Weights of a small GPT-style language model, trained from scratch on English Wikipedia: 368M tokens.
Each number is 50 + 10 x the weight over its row's rms, rounded and kept within 0 to 99. Layers, rows and columns count from 0. The size before them is the row's rms in percent of the matrix's.

# layer 3 attention value, 448x448, rms 0.0769, rows 406-431, columns 64-127
092:43 55 43 34 44 51 40 45 32 39 62 54 52 56 37 49 51 59 52 45 44 55 62 61 48 55 66 59 48 48 70 61 46 59 54 58 53 43 40 51 69 37 61 60 37 70 63 34 41 59 56 58 52 42 55 46 49 51 38 61 40 48 68 60
101:31 42 47 45 46 51 66 58 53 55 39 58 42 42 51 42 63 48 50 49 49 52 50 60 32 47 72 53 45 69 60 35 64 37 55 60 69 49 40 62 45 54 63 56 42 42 64 60 47 52 47 54 56 53 42 37 54 51 66 51 52 51 31 55
091:62 45 50 58 62 40 51 43 48 58 49 39 45 55 60 59 40 40 50 54 58 60 43 62 38 62 52 58 42 23 32 47 56 50 47 45 44 48 38 42 48 50 44 44 60 63 41 46 46 56 39 40 45 54 64 47 32 51 49 63 51 45 33 42
104:53 60 62 44 24 67 48 52 64 56 59 56 36 70 54 46 59 43 56 59 51 54 46 47 50 46 41 38 41 45 45 47 49 54 48 56 60 64 32 48 43 50 42 47 38 62 52 53 44 48 53 62 61 33 27 50 57 64 42 65 56 63 40 43
103:65 44 46 48 45 41 40 30 34 48 64 53 51 45 49 39 43 67 56 37 62 48 50 59 47 69 39 34 38 56 51 55 48 70 44 48 36 57 40 43 50 35 43 45 62 32 32 41 45 72 67 39 60 60 68 61 39 47 54 55 40 45 42 73
109:46 31 56 48 43 52 41 50 53 39 48 50 42 51 53 47 60 55 55 47 57 44 60 41 49 38 51 47 72 35 52 64 44 53 63 65 67 53 47 44 56 65 39 68 55 46 41 50 62 32 61 52 30 60 55 65 46 49 46 61 52 60 47 74
110:55 58 68 69 39 45 32 44 62 55 47 50 59 25 45 58 46 45 39 53 48 50 46 43 56 22 48 40 52 52 41 39 32 65 49 48 63 65 30 50 43 39 69 31 44 51 62 47 55 36 56 47 67 63 61 43 43 51 53 52 59 51 44 49
099:47 52 42 37 65 46 43 48 41 41 58 52 39 49 59 41 49 55 55 29 58 31 41 59 68 62 45 53 35 46 64 59 41 51 65 49 64 48 59 58 67 47 67 47 45 48 55 47 53 42 55 37 56 66 68 54 52 50 40 56 55 25 50 67
097:58 48 40 46 52 63 55 31 49 45 48 38 60 46 51 50 29 62 47 35 59 61 28 42 49 60 40 51 34 63 57 54 53 62 50 51 51 55 57 64 46 69 54 52 43 57 54 48 70 57 62 42 46 37 45 25 43 50 42 53 36 43 39 72
099:54 53 57 47 61 60 46 40 56 57 69 53 47 44 44 74 46 44 55 36 61 45 71 58 42 45 51 50 39 51 52 56 35 56 58 38 44 47 34 42 41 47 59 53 69 42 19 54 45 41 64 60 50 56 30 39 45 41 44 63 42 49 45 44
094:48 62 63 72 58 66 42 40 32 51 57 41 54 51 52 50 41 35 50 42 62 60 60 46 61 38 47 59 54 73 51 64 34 45 55 49 42 65 46 61 56 57 58 70 40 45 48 48 66 40 68 44 62 39 56 44 46 56 60 58 44 38 46 51
101:36 44 49 64 57 36 48 55 60 46 46 49 42 55 49 58 58 53 54 53 54 31 53 46 30 66 54 63 54 61 41 56 51 61 55 45 57 68 45 62 50 45 47 44 48 57 52 41 32 42 53 43 50 41 38 52 38 44 45 24 46 50 42 30
092:50 57 47 54 55 47 54 47 66 58 33 36 38 41 40 28 52 54 54 55 47 54 51 58 59 59 31 56 75 42 46 55 73 69 57 57 40 45 50 33 60 27 56 70 68 45 56 50 54 50 41 43 48 51 56 40 50 56 34 36 61 42 85 46
094:47 43 43 46 52 42 38 42 29 34 52 50 40 50 52 58 55 40 44 53 67 50 50 62 26 38 45 33 20 41 54 72 54 32 47 56 34 43 49 40 57 59 52 36 67 37 44 34 46 63 54 60 49 61 36 53 61 40 56 54 43 34 50 40
096:55 36 40 57 36 52 62 55 54 41 41 48 53 53 35 53 51 66 45 47 61 47 48 36 30 27 44 49 50 57 43 62 45 48 66 46 46 68 67 60 53 43 53 43 54 41 48 61 49 56 69 47 54 44 39 40 54 42 45 58 37 71 45 54
098:32 65 68 57 46 52 59 24 47 62 58 38 60 36 46 62 47 42 50 43 52 58 42 51 59 50 49 59 48 46 56 77 46 69 49 40 55 59 45 49 65 37 53 54 38 41 50 69 23 49 73 54 27 37 44 56 47 47 47 48 60 43 56 35
110:73 46 38 57 47 57 54 46 54 48 43 53 50 57 71 45 43 51 66 42 50 36 58 60 62 53 36 45 51 67 46 53 44 57 45 59 60 41 72 55 46 73 57 40 44 61 46 48 60 50 54 58 41 37 41 39 47 53 50 40 54 53 35 35
096:44 43 44 53 62 48 57 47 44 54 57 60 56 49 48 57 66 36 56 51 25 62 46 45 71 42 53 49 55 57 50 46 41 56 53 47 61 44 56 54 57 56 50 59 50 71 27 44 61 61 37 42 38 66 48 37 40 52 59 60 39 60 42 54
095:60 50 64 37 58 51 46 61 52 45 45 44 46 48 59 44 63 71 49 66 44 57 47 72 50 55 52 56 35 43 47 44 52 43 34 47 57 46 50 53 23 55 53 37 48 53 47 56 53 38 58 59 56 51 43 47 52 46 58 59 63 60 46 58
104:69 30 51 31 56 70 65 46 30 48 58 80 61 52 53 49 45 39 53 61 59 34 52 53 49 50 58 59 59 29 59 48 53 39 62 48 41 47 51 50 57 48 54 57 44 55 38 38 56 36 53 45 52 47 45 37 56 57 59 40 48 44 34 50
095:37 44 56 68 49 70 41 50 38 46 80 54 42 25 57 61 46 55 66 37 51 35 42 49 31 54 50 46 33 45 61 51 40 57 68 42 45 65 45 50 55 62 55 52 49 62 65 39 42 71 36 37 41 42 60 60 43 49 53 47 57 41 45 45
100:47 69 41 50 62 44 50 47 46 49 56 67 57 55 53 49 46 53 33 58 43 50 65 44 61 62 48 57 68 49 44 54 43 49 42 66 53 65 69 59 53 51 36 35 65 77 48 59 56 43 66 62 43 52 29 54 50 52 48 49 51 48 50 50
097:51 40 55 49 46 54 34 53 51 52 46 58 43 50 66 53 15 57 50 55 38 41 44 40 52 55 59 57 68 25 56 37 52 47 47 49 60 47 44 40 58 34 48 51 60 70 73 49 58 22 40 43 41 69 48 43 56 51 42 47 62 58 52 50
114:64 52 55 59 59 41 54 62 65 56 45 52 57 61 51 60 60 58 38 59 35 37 38 53 50 46 48 59 40 60 42 77 59 31 58 49 58 55 43 60 48 44 76 45 47 67 18 52 45 40 56 48 63 35 57 52 50 44 53 60 38 51 51 37
110:49 67 58 63 48 55 51 41 62 65 46 55 39 46 28 48 56 53 49 50 59 55 51 44 33 67 42 42 44 59 62 36 64 68 45 68 45 69 46 51 53 53 47 61 55 46 59 56 45 31 32 53 41 36 43 36 47 30 42 36 34 57 51 46
097:58 51 27 59 36 58 49 46 20 44 51 42 76 62 46 61 55 40 48 55 60 49 61 49 57 51 60 41 83 57 34 48 78 48 40 61 53 36 48 48 45 58 51 54 55 43 62 58 61 42 64 55 61 41 38 40 56 72 46 67 58 69 47 58
# layer 3 attention output (transposed), 448x448, rms 0.234, rows 406-430, columns 64-127
098:38 42 44 41 43 53 63 49 62 39 60 42 39 36 57 62 54 37 60 47 50 34 60 47 39 52 53 44 68 54 49 25 64 49 63 43 33 59 59 51 34 48 33 56 61 39 44 58 46 51 54 38 41 43 42 43 69 63 55 46 38 53 45 58
100:51 74 45 31 50 50 65 47 62 41 59 53 53 51 27 51 51 49 59 60 43 55 55 59 57 56 38 32 46 56 44 40 42 40 44 54 43 75 64 51 58 44 36 39 36 52 42 63 36 52 57 53 49 59 62 41 32 63 49 34 42 64 49 44
095:57 53 39 43 57 49 24 53 48 38 59 70 50 47 36 69 39 46 47 56 75 52 63 46 56 57 40 49 52 59 38 53 37 49 41 44 55 52 37 40 42 51 28 58 53 51 54 44 46 56 66 49 49 56 34 62 40 61 42 60 48 37 32 48
100:55 65 38 53 54 44 73 44 31 49 41 37 40 40 33 58 45 55 22 55 28 66 46 53 36 52 64 57 59 46 55 56 51 44 57 46 48 43 79 25 62 59 56 59 44 42 58 45 34 59 48 64 55 47 51 65 51 66 42 35 43 44 50 48
100:39 42 44 33 38 61 45 43 60 52 40 67 53 44 38 49 51 58 55 63 46 55 51 42 65 73 50 38 60 49 83 50 41 55 41 69 50 60 46 44 45 49 40 56 65 47 62 68 31 50 36 56 46 44 60 46 63 48 35 51 61 60 40 51
105:36 39 46 48 47 53 58 36 49 55 52 62 59 55 56 61 49 50 46 46 47 52 27 64 65 45 48 31 44 51 43 53 53 39 44 56 20 67 51 46 50 56 55 25 55 52 47 51 35 63 47 64 51 42 67 31 56 42 54 43 46 56 59 31
101:44 48 62 33 75 43 65 50 40 38 48 54 45 54 67 69 55 45 66 65 52 43 61 46 72 48 58 43 51 49 70 57 42 40 32 34 34 42 63 54 48 38 55 43 52 42 55 62 64 56 51 61 57 28 58 34 44 60 54 46 48 41 50 39
103:62 47 48 47 66 49 50 43 47 39 43 54 30 47 41 42 40 45 53 46 44 55 69 58 85 56 60 62 42 55 64 43 39 47 63 54 51 35 51 51 56 34 51 39 44 47 60 57 41 42 43 45 53 44 60 61 57 40 45 57 55 54 57 38
096:36 61 48 63 62 72 52 45 66 61 53 53 47 64 49 61 47 42 41 56 42 61 57 47 52 41 47 53 75 58 54 39 61 58 59 38 50 51 50 37 48 63 46 48 35 42 49 50 56 54 45 50 42 29 59 56 59 53 58 52 71 37 58 43
100:50 44 53 53 56 35 55 45 41 42 59 45 48 48 59 46 45 44 56 47 39 30 37 51 58 34 59 52 59 39 39 50 46 41 64 61 38 47 43 39 71 46 55 41 44 57 56 53 53 64 52 49 29 55 65 57 58 68 34 68 35 41 46 46
097:53 43 60 44 48 50 47 47 54 49 31 44 40 45 54 48 63 29 41 44 43 53 49 54 11 31 50 66 53 44 44 49 67 79 42 66 46 33 46 72 51 58 59 32 46 64 48 52 56 50 69 58 38 70 51 46 56 46 37 53 58 49 29 70
101:39 40 39 37 65 54 49 52 52 79 46 52 45 57 51 45 48 44 59 40 51 48 67 55 45 33 59 40 61 35 52 41 47 40 45 54 61 37 41 30 36 46 41 44 61 57 60 53 39 40 37 50 43 54 50 36 55 45 33 52 64 52 58 38
093:49 50 60 66 51 65 66 58 63 51 38 44 71 63 46 54 45 58 56 43 41 61 51 41 38 64 53 58 44 61 50 59 52 57 61 45 50 38 34 47 47 50 36 53 67 49 53 41 59 34 43 50 39 41 55 62 64 61 45 65 51 42 24 55
096:47 60 42 67 46 40 57 70 46 44 56 39 39 54 56 46 67 47 48 47 58 49 48 41 50 73 46 51 72 42 75 31 60 58 55 53 52 59 51 39 48 50 53 56 31 69 49 57 50 53 71 57 62 52 48 65 38 56 50 41 37 55 59 49
100:55 48 55 57 65 47 29 58 32 47 62 57 42 46 29 53 53 53 45 53 30 53 62 58 46 48 48 55 68 43 44 58 66 48 48 51 38 50 67 47 59 55 64 58 32 61 52 44 54 32 47 53 50 48 53 60 56 54 52 56 45 49 65 47
100:76 55 51 52 59 55 48 73 63 52 49 45 44 58 53 56 47 53 52 57 37 63 51 46 30 37 63 54 42 39 43 48 29 45 53 46 59 53 42 51 79 45 58 50 37 55 58 55 61 49 63 46 79 60 44 50 76 56 56 60 36 41 69 51
103:53 52 58 47 35 54 58 46 54 56 33 59 48 34 60 43 44 44 47 45 45 40 57 45 44 56 48 40 57 45 63 37 61 60 47 47 43 58 51 57 43 31 55 83 62 48 61 41 63 57 44 49 41 58 46 30 56 58 42 46 58 30 53 59
100:66 54 40 53 72 42 50 55 53 58 58 49 58 58 36 52 53 63 55 57 80 49 53 48 50 52 63 51 49 57 35 65 80 70 44 45 48 68 53 51 37 50 43 48 43 53 60 61 42 50 50 65 42 58 63 51 40 61 38 46 48 38 37 45
096:26 44 36 53 49 52 40 36 48 50 61 59 58 35 56 60 59 38 62 45 36 51 61 44 45 50 40 62 45 50 37 49 43 72 65 49 44 42 42 39 64 36 58 61 34 60 47 45 46 67 62 53 40 48 46 50 59 38 43 53 35 42 41 40
098:41 54 46 31 37 39 30 53 57 48 54 68 45 54 72 50 55 53 45 57 59 47 43 54 57 48 56 68 57 41 25 56 39 39 41 49 56 37 44 52 50 52 59 42 63 45 61 56 42 55 51 52 56 25 62 52 59 44 40 44 32 51 39 62
097:55 26 55 50 40 35 52 44 57 42 69 41 30 68 56 41 44 38 64 62 52 60 36 49 43 54 53 42 56 36 60 46 48 39 59 43 45 35 63 49 46 45 73 43 55 25 35 54 42 41 46 44 53 42 55 51 54 51 57 42 64 47 60 50
098:64 68 41 58 50 45 59 47 49 57 56 47 61 58 45 51 54 28 40 47 36 46 40 56 58 33 40 68 45 55 30 33 53 67 61 31 43 57 37 45 55 68 53 51 71 43 47 39 63 50 40 30 42 45 45 52 61 35 49 48 61 46 44 40
097:49 44 61 46 58 55 46 42 52 43 45 61 54 39 50 37 78 53 50 36 56 64 61 44 51 45 30 46 26 45 48 55 34 41 61 49 46 52 71 50 45 68 54 29 43 53 40 50 51 53 47 79 58 44 48 52 48 48 58 57 59 39 55 50
105:39 50 40 43 51 39 36 54 41 67 62 44 33 41 46 51 66 52 45 51 56 44 38 60 32 66 63 47 60 32 42 38 47 50 64 50 62 53 38 34 39 45 58 43 46 46 53 67 46 55 56 46 43 27 55 44 56 43 61 58 38 54 35 46
103:37 47 42 50 55 71 56 44 39 57 71 51 58 39 47 58 51 48 39 50 41 71 37 46 61 38 54 63 53 50 54 68 47 53 52 42 52 45 42 37 63 56 50 51 42 71 64 72 38 47 35 38 35 55 42 51 32 47 60 54 36 45 67 49